{
  "n_layer": 10,
  "d_model": 64,
  "n_head": 2,
  "n_kv_head": 2,
  "head_dim": 32,
  "d_mlp": 256,
  "activation": "swiglu",
  "norm": "rmsnorm",
  "rope_base": 10000.0,
  "init_std_qkv": 0.0644,
  "init_std_down": 0.0,
  "lr": 0.00914,
  "decay_fraction": 0.702,
  "doc_mask": false,
  "dataset": "wikipedia_en"
}
Each number is 128 + 24 x the weight over the matrix's rms, rounded and kept within 0 to 255. Layers, rows and columns count from 0.

# layer 5 attention key, 64x64, rms 0.148, rows 25-45, columns 0-63
[[173 170 150 132 142 145 143 107 141 153 113  98 111 105 170  78 150 122 124  80 155 129  86 130  97 127 136 135 101 121 107 162 132  94 156 165 194 106 127 100 142 107 112 132 154  68 119  72 151  97 166 110  77 126 107 143 160 143 104 124 114 128 118 119]
 [101 147 146 144 125 129 123 105 137  41 115 116 137 155 114 108 124 159 146 108 160 158 145 116 129 144 138 138 119 120 117 155 154  89 143 129 135 128 145 119 133 229 170 148 167 142 124 124  98 120 107 122 146 181 111 135 123  80 143 173 144 139 168 155]
 [137 146  99 112 130 101 162 127 142 103 164 149  76  94 132 123 152  79 116  98 192 125 114 120 122 145 116  96 119 155 140 155  84  80 177 129 159 148 151 151 143 161 155 155  67  84 145  93 136 157  86 123 108 116 134 173  93  98 129 118 169  84 166 164]
 [117 120 118 120 125  78 107 128 145 141  75 114 122 115  93  92 138 105 105 126 169 103 107 106  78  89 109  48 119 140 132 188 134 106  98 183 116 112 136 155 127  99 130 128 127 117 110 149 117 108 177 128  91  91 141 115 176 119 127 142 106 150  93 153]
 [175 134 142 138 112 140 139 138 162 136 117 174 149 121 125 139 174 121 165 117 156  97 144 179  68 112 104 144 103 148 169 124  52 143 121 115 116 128  88 105 103 187 141 167 125 147 149 155 130 112 161 148 114 174 125 143 104  54 150  86 163 140 133 114]
 [138 127 135 152  64 153 130 116  75 128  96  93 150  54 121 106 167 150 100 119 135 132 101  92 151 131 142 163 100 135 115 163 119 148 117 139 115 121 113 141 148 116 157 115 153 107 159 166  94 146  96 128  81 149 135  96 191 102 141  82 150 117  84 162]
 [120 168 159 158 170 102 171  78 151 118  78 133  38 123  78 145 168 141  90 104 121 118 112 108 107 179  90 101 106  91 144 139 105 109 141  75 142  90 121  86 140 129 145 138 143 148 123 131 122 102 149 147 154 155 112  82 112 127 157 120 190 151 166  98]
 [121 133 115 125 115  99 144 125 140 114 114 145 154 119 123 117 138 145 134 122 127 117 133 118 118 133 109 136 127  99 143 123 132 137 126 110 134 105 117 134 125 132 113 144 151 118 117 120 119 133 121 137 112 127 125 125 128 121 129 111 120 125 110 129]
 [114 106 110 141 136 141 104 120 121 134 106 148  88 123 121 151  95 106 112 126 134 117 137 113 166 172 139  82 146 134 100 181 149 121 144 137  92 121 103  95 158 133 120 135 115 145 129 153 166 111 140 101 117 103 125 134 109 146 135  95 130 118 143 101]
 [133  69 100 150 153 145 145 153 108 147 107 120 143 150 112 119 144 144 131 110 102 165 112 139 135 140 123 121  82 112 150 115 123  90 155 123 103 153 173 157 149 132 143 116 152 126 113 139 136 102 153 155 140 149 139 138 108 120 121 133 114 120 124 126]
 [159 130 160 144 129 150 140 169 127 129 155 116 122 132 134 135 149 101 142 116 122 113 129  93  93 110 104 115 136 148 128  97 109 119 121 144 114 101 137 142 126 139 140 139  84 125 132 166 121 148  98 121 141 137 133 119 133 126  93 133 138 159  90 164]
 [157 106 119 143 123 139 128 127 160 114 128 132 161 158 115  89 147  77 131 134 108 103 131 116  74 127  86  95 143 119 129 122 144 133  88 110 133 115 130 126 116 156 135 128 168 151 177 132 122 111 132 153 125 152 129 154 127 123 150 117 174 132 127 148]
 [140 149 145 133 131 187 131 156 157 119 125 102 100 120 115 124 119 114 125 134 133 180 177 128 142 143  81 134 145 176 129 120 139 139 101 187 138 166 102 159 128 156 122 126 143 128 135 139 144 135 106 169 177 100 126 114 106 135 139 140 124 155 124 107]
 [126 138 134 140 125  88 154  99 137  99 110  95 136 134 114 138 137 108 152 121 164 132 139  85  97 131  66 157 135 102 154 116 147 130 123 122 127  83 131 149  65 122 154 108 130 124 102 117  99 155 123 144 142 145  95 106 129 151 104 117 117 118 131 139]
 [109 111  93 133 187 111 182 104 126  80 137 113 170 151  82 134 172 105 125 160 133  70 149 102 149  96  61 131 113 108 127 109 146 106 159  57 135  82 159 183 119 103 121 123 137 126 111 127 108 165  79 140 117 120 107 138 208 116 105 144 151 120 149 129]
 [125 106 118 146 133 104 102 135 140 179 130 121 127  92 154 158 118 141 106 135 146 152 127 141 138 178 170 102 130 127 163 154  75 126 111 130 157 122 104  78 154 124 127 122 111 162 133 149 143 124 169 112 131  99 177  90 126 132 129 100 111 131  99 128]
 [141 133 125 139 129 145 178 145 141 121 150 142 111 133 144 124 137 105 153 147 171  85 147 104 158 104 125 123 144 119 135 139 135 117 142  97 111 116 119 140 108 130 124 118 144 117 126  89 110 163 111 153 137 114 115 125 128 117 146 122 137  95 125 126]
 [126 115 124 112 156 141 113 139 121 137 143  91  91 122 163 130 127 120 133 107 143 120 112 128 134 144 134 121 129 127 117 115 123 118  93 150 122 119 149 119 132 120 159 154 143 139 149 111 151  97 142 135 168 146 141 148  90  97 144 145 102  96 114 134]
 [134 115 130 136 120 146 111 120 143 137 108 135 104 146 114 121 110 114 101 122 139 102 118 154 115 110 125 136 138 118 136 151 157 121 155 115 137 141 143 151 136 108 114 127 131 169 160 148 132 123 126 126 117 142 125  98 126 117 108 131  86 137  99 139]
 [159 126 156 142 143 132  91 140 125 116 155 152 183 137 128 124 172 127 129 116 146 106 112  89  77  93 108 143 117 137 140 104 146 124 122 123 141  70 171 159 100 123  98 141 130 109 130 111 105  99 111 130 147 131 123 120 179 142 118 127 161 132 120 119]
 [178 137 137 127 114  95 153 113 130 115 136 135 159 120 106 132 168 138 107 119  83 108 102 134 140 129 111 142 112  99 129 121 117 127 128 135 115 139 138 141 130 118 157  85 136 115  96 120  90 112 158 112 165 142 107 121 178 134 132 126 121 117 167 160]]
# layer 5 attention query, 64x64, rms 0.136, rows 26-45, columns 0-63
[[149 111 125 105 124 130  95 123 160 114 103 163 128 147 113 102 115 141 175 127 179 144 141 171 150 119 126  79 171 126 140  91 105 142 157 140 162 105 118 135  85 139  88 125 130 118 120 136  62 102 182 182 159 142  93 119 147 120 161 132 111 151 159 102]
 [102 146 123 115 104  86  84 186 179 155 108  96 159  88  89  96 114  96 159  90 105 109  75 127 116 162 119 114 151 119  99 126 137 138 143 119 136  86 110 121 189 126 167 146  99 125 112  93 111 196 114 183 111 126 131 159 103 107 123 132 163 147 120  90]
 [114 101 158 135 109  99 124 109 121 105  78 132 107 119 116 120 104 159 125 120 137  77 154 106 136 114 124  52 129 111 104 185 112 126 144 142 114 118 136  84 143 128 110  96 155  70 192 119 168 135 201  89 100 152 194 128 125 103 123  92 155 119 115 145]
 [157  77 154 135 109 100 131 121 133 103 112 114 137 104 131 119 171 135 131  84 117  90  69 175 101 113 122 110 102 115 149 132  99 105 117  97 162 145 132 139  81 159 178 185 101 162 183 115 111 151 113 135 125  97 137 140 134  85 182 124 141 136 140 149]
 [149 138 156 125 118 139 138  89 118 169 146 131  85  64 125 146 156 112 105 134 112 128 149 129 109  81 134 109 176 173 164 150  98 163  92 162 127 107  93 113 114  79 114 142 145 106 147 170 118 100 144 118 127  82 128 160 112 103 134 123 111 141 102 108]
 [138 178 103 109 184 120 128 140 170 119 110 191  87  98 174 129 133 137 222 145 141 115 140 151  99 167 102 133 121  84 144 180 139 143  94  82 167 127 158 174 104 150 162 153 140 125  72 136 112 115 124 135 131 157  96 101 127 104 123 114 142 124 132 123]
 [127  84 160 144 139 145 127 135  91  70 161 145 167 162  86 104 125  55 112 164 115 131  88 122 126  71  76 128 140 133 172  86 120 117 144 126 107 160 121 198  78 147 110  75 140 158 125 149  59 185 117 122 151 124 102 180 139 137 117 131 176 148 146 131]
 [109 126 122 140 104 158 136 113 149 125 116 121  81  87 158 129 120 142 119 109 128 153 113 122 126 119 187 168 101 118 140 126 130 143  90 157 159 176 144 131  97 145 169 128 103 148  95 126 128 124 114 120 142 118 140 118 105 143 128 151  82 150 120 148]
 [172 156 155 142 125 120 113 119 107 113 160 140 145 176  94 100 100 116 144 143 144 101 155 132 147 129 102 132 163 124 110 160 145 122 131 116 105 125 124 138 163 111 109 143 120 101 161 109 125 123 100 138 129 114  90 131 129 149 109 175 145 164 125 155]
 [174 159 143 123 137 112 109 122 119 129 130 120 136 150 109 132 100 136 153 156 141 115 155 117 184 131  97 103 150 128 109 118 148 125 132 103 105 115 148 123 148 135 130 127 111 122 128 116 114 122 148 121 153 141 104 149 126 119 115 190 142 127 144 122]
 [145 100 113 115 131 168 124 121  92 124 147  95 135  94 130  88 132 110 145 133 135 116 129 116 136  93 145 190 123 122 126  91 115 125 131 101 155 114 136 137 141 107 126  76 159 101 123 143 113 125 106 182 121 105  89 103 132 106  90 131 109 116 125 134]
 [130 118 105 132 135 114 148  99 105 142 101 160  93 116 116 146 118 107 115  93 135 116 115 111 113 106 157 131 143 136 122  86 147 142 126 140  93 138 110  80 128 127 140 159 126 135 121 116 119 115 100 104 117 113 113 125 113 104 149 127 137 149 141 115]
 [113 145 122 174 179 151 158 144 106 102 115 142 102 168  87 114 153 130 147 169 101 110 108 134 138 138 124 128 135 148 126 150 167 134 129 109 144 142 110 142 115 107 124 117 133 129 115 161 148 119 103 114 148 101 104 153 129 137 141 146 134 139 129 126]
 [144 128 129 142 141  89 164 135 115 110 130 111 115 134  94 118 155  96 148 166 117 126 112  84 107 111 116 125 127  82 138 153 134  89 129 132 114 135 178 149 139 142 137 119 137  80 134 106 133 142 115 167 140 119 124 144 127 110 120 154 135 120 128 137]
 [ 94 118 113 129 138 140 142  96 165  76 155 140 157 143  95  78 104 104 154 155 108 123 135 113 152 128 101 144 128 123 109  94 137 128 176 115 111 130 146 153 129 113  97 113 129 113 128 161 114 164  89 143 121 168 126 143 148 141 106 120 126 112 167 101]
 [111 124 108 122 130 111 131 147 153 119 108 126 145  95 133 151 129 135 151 127 124 133 145 126 152 140 135 140 151 110 175 141 107 156 118 133 127  89 143 102 136 134 165 146  97 180 140 120 149 145 125 104 153  98 154 131 125 128 169 117 124 122 139 113]
 [163 134 137 157 137 160 107 142 114 124 135 155 127 144 102 128 131  84 149 143 149 130 153  97 149 130 111 142 142 136 175  84 129 107 141 131 138 138  86 149  99 140 133 120 131 163 119  99 118 167 136 106 164 113 121 135 167 104  96 174 129 112 122 133]
 [123 123 128 118 149 132 139 130 146 147 143  85 111 116 135 117 103 133 145 135 103 175 131 112 111 162 139 140 103  98 131 115 116 126  99 147  96 117 131 106 106 143 127 111 139 106 106 169 119 119 123 124 133 127 140 152 122 130 116 132 150 136 163 111]
 [107 146 111 113 105 123 112 142 134 148 140 150  66 124 126 172 109 129 118 106 130 110 115 119 125 148 140 124 151  93 104 136 157 118 134 181 158 114 133 129 133 120  86  88 123 115 118 142 164 121 145  96  87 122 143 146 112 126 128 146 123 110 140 101]
 [ 79 126 131 140 148 118 135  74 147 116 125 111 106  98 168 160 151 167 129 125 153 153 113 109  92 177 151  99 142 163  66 125 138 147 136 137 139 124  98 100 125 135  95 148 126 123 145  73 150 131 161 122 134 133 150 109 150 168 104 134  96 102 117 148]]
# layer 5 attention value, 64x64, rms 0.0871, rows 0-31, columns 0-63
[[128 128 147 140  82 170 124 117 124 149  64 170 128 133 109 112 119 111 154 131  86  90 125 126 119 140 102 137 141 120 128 162 134  83 127 110 144 133 123 123 102 109 132 157 165 129 128  99 116  79 128 103  92 122 151 158 129 133 106 129 103 165 125 141]
 [106 112 110 133 101 137 114 152 137 142  66  99 141 134 102 132 128 120 118 157 164 148 164 103  69 151 133 136 124 182  98 106 156 139 149 138 113  92 142 105 138 117 125 138 133 122 129 112 133 117 131 168 158 103 136 137 107 127 135 137 124 110  90 120]
 [161 111 124 100 109 115 144 114  82 112 111 133 131 102 157  99 124 127 122  94 139 135 141  99 138 109 128 143 169 132 108 124 153 140  80 122 162 129 113 125 165  93 113 110 191 155 127 124 155 129  91 110 112 136 123 142 140  89 134 119 137 144 132 130]
 [116  99  96 148 152 159 149  94 141 141 113 138 151 152 153 110 105 107 154 162  94 113 107 153 130 148 166 128  97 104 129 110 142 165 133 100 138 141 103 149 178 134 135 142 191  86 177 120 137  94 131 130 167  95 169 119 109 132 157 151 147 108 128 132]
 [ 99 149 113 115 120 125 118 114 125 142 162 124 136 103 146 136  87 100 130 164 113 128 113 142 134  86 124 114 105 165 103 100 117 117 113 106 132 153 120 158 106 130 114 158 105 147 105 124 125 116 129 143 118 167 113 125 169  93 169 159  99 107 173 150]
 [146 144 138 131 128 141 134 125  41 130 132 155  98 155 130  89 135 135 152 106 142 120 129  98 120 124 134 126  70 120 140 139  95 113 141 141 123  81 173 117 128 113 122 112  81 124 137 140 109 131 100 124 111  64 124 128  98  99 142 155 143  76 109 121]
 [153  70 160 105 128 140 168 125 101 131 111 138 153 138 105 161 130 103  82 101 113 140 150 165 140 130 102  81 102 140 133 132 113 131 127 113 161 152 148 111 129 104 170 156  90  93 126 100 131 118 116 118 117 125 172 109 113 181 107 124 103 100 140  64]
 [122 116 130 152 108 139 133 113 112 128 123 166 134 119  85 116  93  73 147  79 121 128 109 106  92 135 108 156 130 138 109 145 108 139  65 148 119 145 141 118 113 132 142 127 145 149  95 121 126 123 134  95 141 156 125 125  96 151 100 139 152 118  76 159]
 [153 163 118 116 139 134 123 139 119 112 101 115 140 138 122 110 122 141  95 108 139 128 131 105 141 119 165 120 136 120 128 109 112  74 121 103 127 148 131 156 134 142 121 104 154 137  89  87 154 128 141 179 109 158 143 126  75 136 154 165 153 146 106 114]
 [133 136 150 191 133 119 131 104 117 146 122 104 157 124 149 155  97 114 130 135 132 139 111 126 159 120  83 110 146 113 134 141  87 145 109 137 136 180 131 181 124 102 123 131  78 127 117 122 107 140 134 156  82  86 126 163 171 152 153 153 131 189  93  58]
 [119 153 123 122 167 116 127 138 113  58 137 125 132 121 108 154  91 146 130 135 137 131 104 119 160 101 131 117 176 114 135 150 168 129 112 136 115 100 162 136 157  95 163 117 131 167 101 105 120 107 167 122 147 121 129 107 131  96 157 134 152  54 130  87]
 [134 152 161  72 187 112 128 157 141 138 143  90 176 115 146 136 103 142  92 138 155 138  98 112 142 110  90 137 170 132 128 143 111 134 138 162 147 137  99 157  87 117 164 141 171 132 145  88 122 119 141  78 104 127  97 114 124 168  99 121 139 149 132 126]
 [137 126 104 119 150  86 111 164 112 118  99 156 137 151 101 153 138 121 152 109 117 104 101 129 173 155 139 155 139 143 119 125 154 157 120 131 111  84 109 126 155 117 132 138 159 166 160 137  99  93 112 106 121 171 145 168 130 104 165 121 124 157 108 120]
 [ 87 156 153 128 123 118 148 149  93 109 164 144 125  99 148 118 132 127  95 163 121 128 131 151 125 140 112 140 110 110 114 117 161  95 134 141  93 157 164 178 117 158 110 117 130 120 144 143 134 118 177 116 112 105 112 134 109 150  83 137 129 100  88 141]
 [160 127 100 160  73 144 116 141 151  89 151 129 135 131 131 116 112 144 123  89 141 136 109 109 124 114 158 115 162  95 138 121 121 170 166 146 103 100 156 131 165 167 128 104 171 114 138 110 113 118  93 118 112 127 153 157 130 144 149 149 142 171 152 113]
 [132 151 128 145 171 127 143 120 114 124 114 153 101 129 136 127 148 121  98 170 146 150 156 119 132 111 153 156 138 115 125 172 131 158 149 123  77 136  91 126 166 129 136 134 153 108 144  88 111 133 134 114 115 189  93 121 120 142 163 152 123 117 149 147]
 [125  81  90 104 149 117 119 133 113 159 133 115 129 122 143 132 161 159 140 119 159 120 157 100 124  70 118 108 168 101 152 161  93 127 121 133 115 150 141 148  95 151 117 131 163 114 115 177 146 162 130 154 115 114 152 170 123 121 130 131 129 115 133 113]
 [ 99 166 113 144 119 171 100 151 115 138 144 117 138 155 122 171 132 117 138 124 147 109 128 106 111 104 145 106 150 117 102 111 108  96 115 126 141 168 144 159 150 116 118 170 136 135 101 147 167 136  90 132 126 102 106 117 123 103  98 150 128 161 117 163]
 [129 162  92 140 168 102 136 119 113 146 137 161 101 136 135 153 129 123 124 145 133 129 129 145  95 101 129 125 143 121 131 132 127 146 173 122 143 126 122 130  78 134  93 108 131 138 142 135 155  94 153 140 107 112  94 168 121 122  87 136 114 144 134 120]
 [147 127 117 142 100 134 142 149  97 166 113 144 134 134 131  94 120 155 125 123 109 137 153 123 118 146 127 145 177 115 169 136 147 133 132 122 107 118  88 132 121 124 152 127 118 160 106 142 122 179 144 128 141 101 129 161 124 134 145 106  89 154 123 105]
 [128 150 159 127 108 152 119 150 123 105 101  95 136 135 125 130 129 121 107 178 124 127 108 119 160  88 163 123 118 120 137 118 121 125 130 101 129 145 116 137 117 147  81 136 139  81 125 101 126 126 150 102  96 113 127 121 119 137  80 120 146 122  98 118]
 [151 133 108 118 183 154 149 114 154 126 140 125 128 115 121 180 103 116 120 122 155 114 180  89 116 135 152 151 119 104 123 128 115 124 140 170 131 105 152 146 123 145 139 149 124 117 140 114 127 127 174  98 139 127 131 144 153 151 132 144 121 126 108 130]
 [169 149 132  95 120 177 169 139 107 118 143 143 136 142 130 141 158 159 131 108 142 108 125  86 135 111 145 133 131 149 129 135 178 168 146 143 164 148 127  90 154 128 144 131 109 167 140 138 160 130 144  98 164  92 127 126 147 145 117 120 104 115 132 173]
 [110 122 183  99 154 140 138  91 123 103 102 158 133 106 120  76 114 131 134 112 120 133 119 134 163 106 115 142  86 128 129 129 157 136 123 138  98 123 146 128 148 113 175 133 107 123 110 128 119 126 140 149 114 135 152 128 112 136  91  99 103 189 167 145]
 [154 159 143 136 147 127 115 177 114 123 121 110 150 149 104 132 131 138  81 137 126 155 141 123 105 140 101  68 106 151 128 122  83 130 106 116 113 107 110 144 110 157  93 131 161 146 138 165 130 165 159 138 109 114 109 104 134 154 139  56 175 178 118 156]
 [113  97 113 156 125 128 143 150 128  95 125 131 132 133 132 133 106 144 131 114 137 103 119 150 179 117  94 140 110 142 162 153 139 111 123 118 118 113 105 104 148 126 128 166 146 134 100 152 152 136  92 148 133  92 105 134 116 128 158 139  85 126  99 122]
 [129 118  83 187 158 137 114 101 126 102 121 145 108 156 115 158 107 104 110 115 143 153 103 111 133 128 191 137 120 188 122 145 163  67 141 116 150 128 129 161 115  83 136 157 134  69 119 114 127 133  90 126 167 142 103 127  97 168 180 138 121 160 110 135]
 [143 107 108 181 148  95 144 129 117 133 135 110 124 103 148 137 121 153 142 106 122 135 134 125 126 141 149 144 154  78 174 140 164 158  97 108 106 114 148 153 142  85 147 169 163 170 104  89 120 156 135 143  90 127 141  67 135 140 148 150 137 158 139 138]
 [129  94  75  93 137 113 115 132 147 120 115  96 131  90  91 111 127 153 156 151 133 120 105 135 157 112 149 111 116 152 145 110 174 153  91 157 118 112 129 174 136 112 179 122 115 112 122 120 126 153 157 124 120 133 112  89 121 146 121  88 102 147 139 156]
 [137  95 126 193 127 138  82 154 147 133 114 134 141 124 153 162  99 121 179 117 181 139  80 138 100 142 165 118 109 145 132 122 176 104  99  93 140  99 128 124 145 157 142 102 132 143 104  88 117 109 115 145 140 132 110 116 129 143 153 167 159 121 107 184]
 [128 114 110 102 137 134 138 131 110 110 155 124 134 132 123 129 155 147  95 166 120 133 115 113 119 125 154 154  86 113  66 140 114 126 132 114 114 120 108 158  75 150 132 130 114 129 125 103 137 121 143 173 146 103 146 128 116  70 121 163 100 127 124 146]
 [150 127 125 145 116 107 115 110 149 163 154 121 150 100 121 129 117  80 133 140 109 150  85 143 131  69 154 150 143 124  98 150 120 122 181 118  79 143 111 126 102  99 116 123 157 102 156 115 157 115 116 117  83 122 165 105 121 139 131 149 137 121 106 137]]
# layer 5 attention output (transposed), 64x64, rms 0.621, rows 0-31, columns 0-63
[[100 114 125 113 163 110 141 104 116 120 176 106 125  95 166 125 114 107 137 146 113 137 103 121 112 100 154 166  99 145 121 110 130 158 158 118 147 129 169 142 137 112 122 105 106 133  97 113 130 158 133 136 148 137 112 114 116 132 138  89 136 100 122  83]
 [153 127 157 122 146 155 154 134 153 130 102 163  59 136 109 135 101 132 121  98 121 120 111 125 151 120 129 163 107 118 168 104  93 141 118 117 132 133 103 133 103 119 138 133 116 123 141 123 121 137 119 138 131 101 116 122 140  71 139 127 155 131 124 135]
 [ 85 129 129 111 137  90 154 153 162 125 145 118 108 141 117 128 151 119 128 123 109 119 114 176 137 125 106  99 118 108 117 103 123 112 151 133 116 131 157 118 160 121 160 140 121 139 121 112 102 118 154 147 137 133  86 110 124 124 121 174 104 127 127 140]
 [128 120 147 123 122 111 127 144 159 156 121 122 125  92 141 144 147 150 112  73 135 126 143 102 132 141 142 146 117 119 170 161 126 114 170 132 131 100 117 119 134 126 139 102  99 143  82 134 162 183 125  80 119 148 139 134 134 117 108 122 115 144 108  93]
 [164 112 107 146 111  88 147 104 126 120  96 149 143 160 135 117 130 135 155 109 142  99 115 121 105 130 105 135 131 109 161 170 124 121 131 151  95 129 136 134 146 110 154 118 182 115 146 137 110 126 108 139 133 125 112 149 127 142 123 141 108 112 109  99]
 [ 72  92 136 111 124 141 138 165 139  96 117 123 146 153 120 141 106 136  89 136 148 127 132 134 132 138 156 113 141 134 155 111 142 120  84 117 172 149 110 166 139 147 153  87 107 129 109 120  92  82 142 142 175 105 131  92 147 158 117 117 121 147  96 160]
 [158 137 117 168 164 143 118  81 162 124 109 144 115 100 166 155 144 125 121 119 123 105 133 108 141 127 167 111 128 105 134 148 138 139 145 158 155  87 190 163  80 124 110 110 147 154 120 121 177 122 134 114 147  97 148 145 138 126 125 119 141 123 130 160]
 [136 128 109 117 137 133 126 126 177 137 126 112 157 135 127 147 166 165 125 177 125 107 130 125 120  94 118 146 114 119 158  96 153 123 145 108 149 116 145 116 122 114 162 138 120 136 121 109 145 135 122 125 127  93 124 146 124 116 148 133 134 110 138 111]
 [115 110 128 170 128 139 122 118 115 133 127 132 113  97 126 116 135 137 137 130 138 119 130 144  98 158 106 152 108 112 110 113 121 146 140 119 123 110 137 112 148 113 148 103 104 138 164 125 108 134 132  93 154 106 104 142 145 132 134  91 131 110 155 150]
 [173 133 118 148 144 126 123 124 137 145 101 136 100 133 115 122 177 148 135 118 164 114 144 108 119 169 143 141 127  97 121  93 130 144 108  88 122 112 148 135 108 119 157 137 137 118 135 142 135 138 126 125 169 133 100 101 101 145 153 125  73  68 147 122]
 [103 111 128 115  99 129 131 136 124 142 104 143 172 102 168 127 148 135 120 110  91 114 148 105 127 127 119 146 138 146 125  95  87 151 116 113 114 112 119 115 141 137 142 142 130 132 154 106 145 151 145 159  96 130 137 138 124 114  90 130 102 154 144 141]
 [125 104 101 158  62 129 138 107 118 101 141 162 146 103 109 142 150 150 153 165  88 124 131 116 143 117 115 129 131 121 127 172 119 138 113 109 124 122 165 112 137 139 128 146  99 140 154 156 130 121 132 139 122 144 131 151 128 120 163 132  79 144 153 124]
 [130 119 151 111 139 146 175 127 138 151 131 126 142  93 151 130 141 113 117 133 123 103 125 119 122  90 125 104 127  83  91 149 136 131 179 121  92 125 128 135 182 147 160 119 146 134 117  96 145 146 150 166  92  93 113 109 147 143 129 163 119 149 116 151]
 [176 126 112 117 139 130  89 145 115 142 123 155 168 124 124 148 121 119 156 110 124 144 114 155 134 138 125 140 155 153 145 155  82 134 116 128 149 114  90 120 101 126 139 114 105 156 114 158 117 154 120 132 166 103 156 141 114 150 173 129 120 120 163 122]
 [ 63 152 143  97 182 144 153 132 112 108 128 133 112 117 119 111 180 141 142 144 117 105 157 147 131 142 108 141 117 138  79 129 132  94  88 122 122 131 125 104 145 109 140 115 135 166 121 144 153 118 151 122 126 142 121 103 142 101 110 118 133 117 124 116]
 [143 107 159 123  92 110 111 127 114 163 140 113 149 113 115 118 125 135 132  81 131 112 105 123 131 177 111 141 110 125 103  53 129 108 122 150 110 123  99 121 103 128 136 130  97 146 148 148 142 128 168 129 135 125 163 109 134 112 126 116 112 128 110 100]
 [130 143 138 155 125 154 155 105 149 131 116 116 155 144 143  85 163 129 192 121 176 130 142 121 176 168 166 116 127 135 127 102 100 121 115 133 136 139 109 112 126 133 121 174 121 123 143 139 104 109  95 135 165 144 111 102 112 132 152 125  96 141 141 119]
 [143  99 107 134 146 114 189 140 141 173 123 134 129 145 128 123 155 114 165 135 124 133 146 140 127 115 133 179 127 137 146 117 131 138 105 127 118 131 114 131 103 138 134 128 142 135 111 129 102 121 135 115 166 179 128 150 116 136 144 114 131 121 134 116]
 [129 131 147 143 115 134 159 133 136 130 141 124 160 136 125 119 115 111 153 110 135 128 144 103 105 152 121 161 118 118 135 127  99 127 107 130 147 158 106 128 143 136 116 103 129 145 125 138 125 150 107 121 119 117 175 119 133 167 177 127 112 103 147 130]
 [169 140  90 148 139  98 126 123 121 119 101 127  80 125 126 114 135 114 154 127 168 120  96 115 132 130 105  79 107 102 110 136 102 111 113  98 174 119 141 112 151 125 140 130 122 114 131 101 138 112 113 148 115 131 108 123 119 119 137 141 140 144  81 135]
 [151 106 133 148 159 137 140  94 117 113 151 135 138 139  95 138 135 123 133 119 127 124 122 120 125 154  95 163 155 139 144 158 115 115 127 118 156 123 140 142 120 126 132 149  97 174 129 108 152 116 124 146 145 129 151 150 124 136 138 114 128 121 128 141]
 [101 137 133 137 113 143 128  98 103  96 120  98 127 153 122 150 129 108 115 124 131 129 145 122 131 117 109 143  95 151 153 116 129 132 128 105 103 120  93 142 115 130 145 114 109 144 132 136 134 113 130 133 108 121 157 114 105 109 138 103 134 109 168  89]
 [102 122 113 144 135 119 131 166 142 141 109 109 131 135 124 156 149  85 132 133 122 147 111 123 126 127 161 129 130 113 126 127  94  81 130 120 127 132 144 141 125 136 127 120 115 119 108 112 107 142 128 125 106 126 159 144 101  99 127 148 161 158 128 152]
 [124 126 114 125 120 158 145 160 128 150 128 103 140 120 157 158 154 119 119 115  90 116 113 133  85 131 123  95 164 138 107 156 132 115 149 142 165 122 153 122 125 140 122 144 141 129 137 139 145 127 145 131 128  99 117 125 138  88 144 122 139  91  93 147]
 [130 136 121 156 128 142  79 117 113 131 147 144 100 126 104 140 127 138 142 130  84 135 164 126 170 133 133 163 153 106 130 128 148 137 128 113 145 134 135 126 171  98 123 146  89 100 161 117 117  71  98 150 149 115 151 140 145 133 120 154 117 118 118  94]
 [141 120 121 125 114 133 132 153 132 133 109 115 105 110 138 150 161 148 178 133 132 116 129 120 128 152 142 100 119 139 124 131 146 136 141 117 121 139 144 157 116 151 165 143 122 109 126 116 128 145 126 141 132 149 136 124 121 129 104 100 129 145 140 122]
 [135 136 171 130 125 131 147 102 150 186 143 170 105 106 139 142 158 123 110 171 171 122 124 149  73 153  95 130  87 128 164 134 137 138  97 166 110 133 129 144  99 135 142 115 112 125 101 110 142 125 146 134 124 117 132 126 179 102  84 102 120  90 151 113]
 [ 96 106 100  93 127 124 117 119 133 127 123 136 139 119 154  89 117  97 137 114 142  88 115 114 135  89  97 110  98 131  80 105 116 129 109 163 105 104 128 146 143 139 157 165 110 108 145 139 152 106 119  81 155 137 135 144 103  98 127  89 104 128 127  93]
 [132 134 158 121  97 139 118 111 136 138 128 149 150 108 145 150 111 123 127 110 157  98 143  84 121 116  93 104 137 143 120 168 115 113 109 131 136 118 141 134 134 145 131 212 131 129 137 137 109 110 142 146 107 138 119 144 121  94 136 121 171 122 110 121]
 [ 85 131 108 109 136 128 144 106 117 152 132 123  96 111 103  86 127 153  92 146 131  83 159 112 100 106 124 141 127 151 152 110 111 142 113 149 123 147 103 163 117 108 150 126 115 107  95 142 115 161 115  99 128 113 121 149 150 139 101 130 144 128 134  92]
 [117 141 122 135 125 140 138 165 107 149  97 139 163 139 136 131  93  95 125  84 131 115 125 157 112 117 117 112 139  93 186 136 149 113 138 114 108 165 133 103 115 101 135 123 131 131 155 139 119 148 113 106 136 143 145 133 162 152 123 100 126 163 141 121]
 [117  93 143 111 165 130 107 142 154 128 127 162 149 163  94 160 132 131 148 110 109 129 157 125 100 142 103 154  92  99 151 135 133 149 101 148 136 122 102 119 117 161 141 138 142 165 120 132 106 150 135 123 151 123 119 128 134 129 138 103  89 162 125 115]]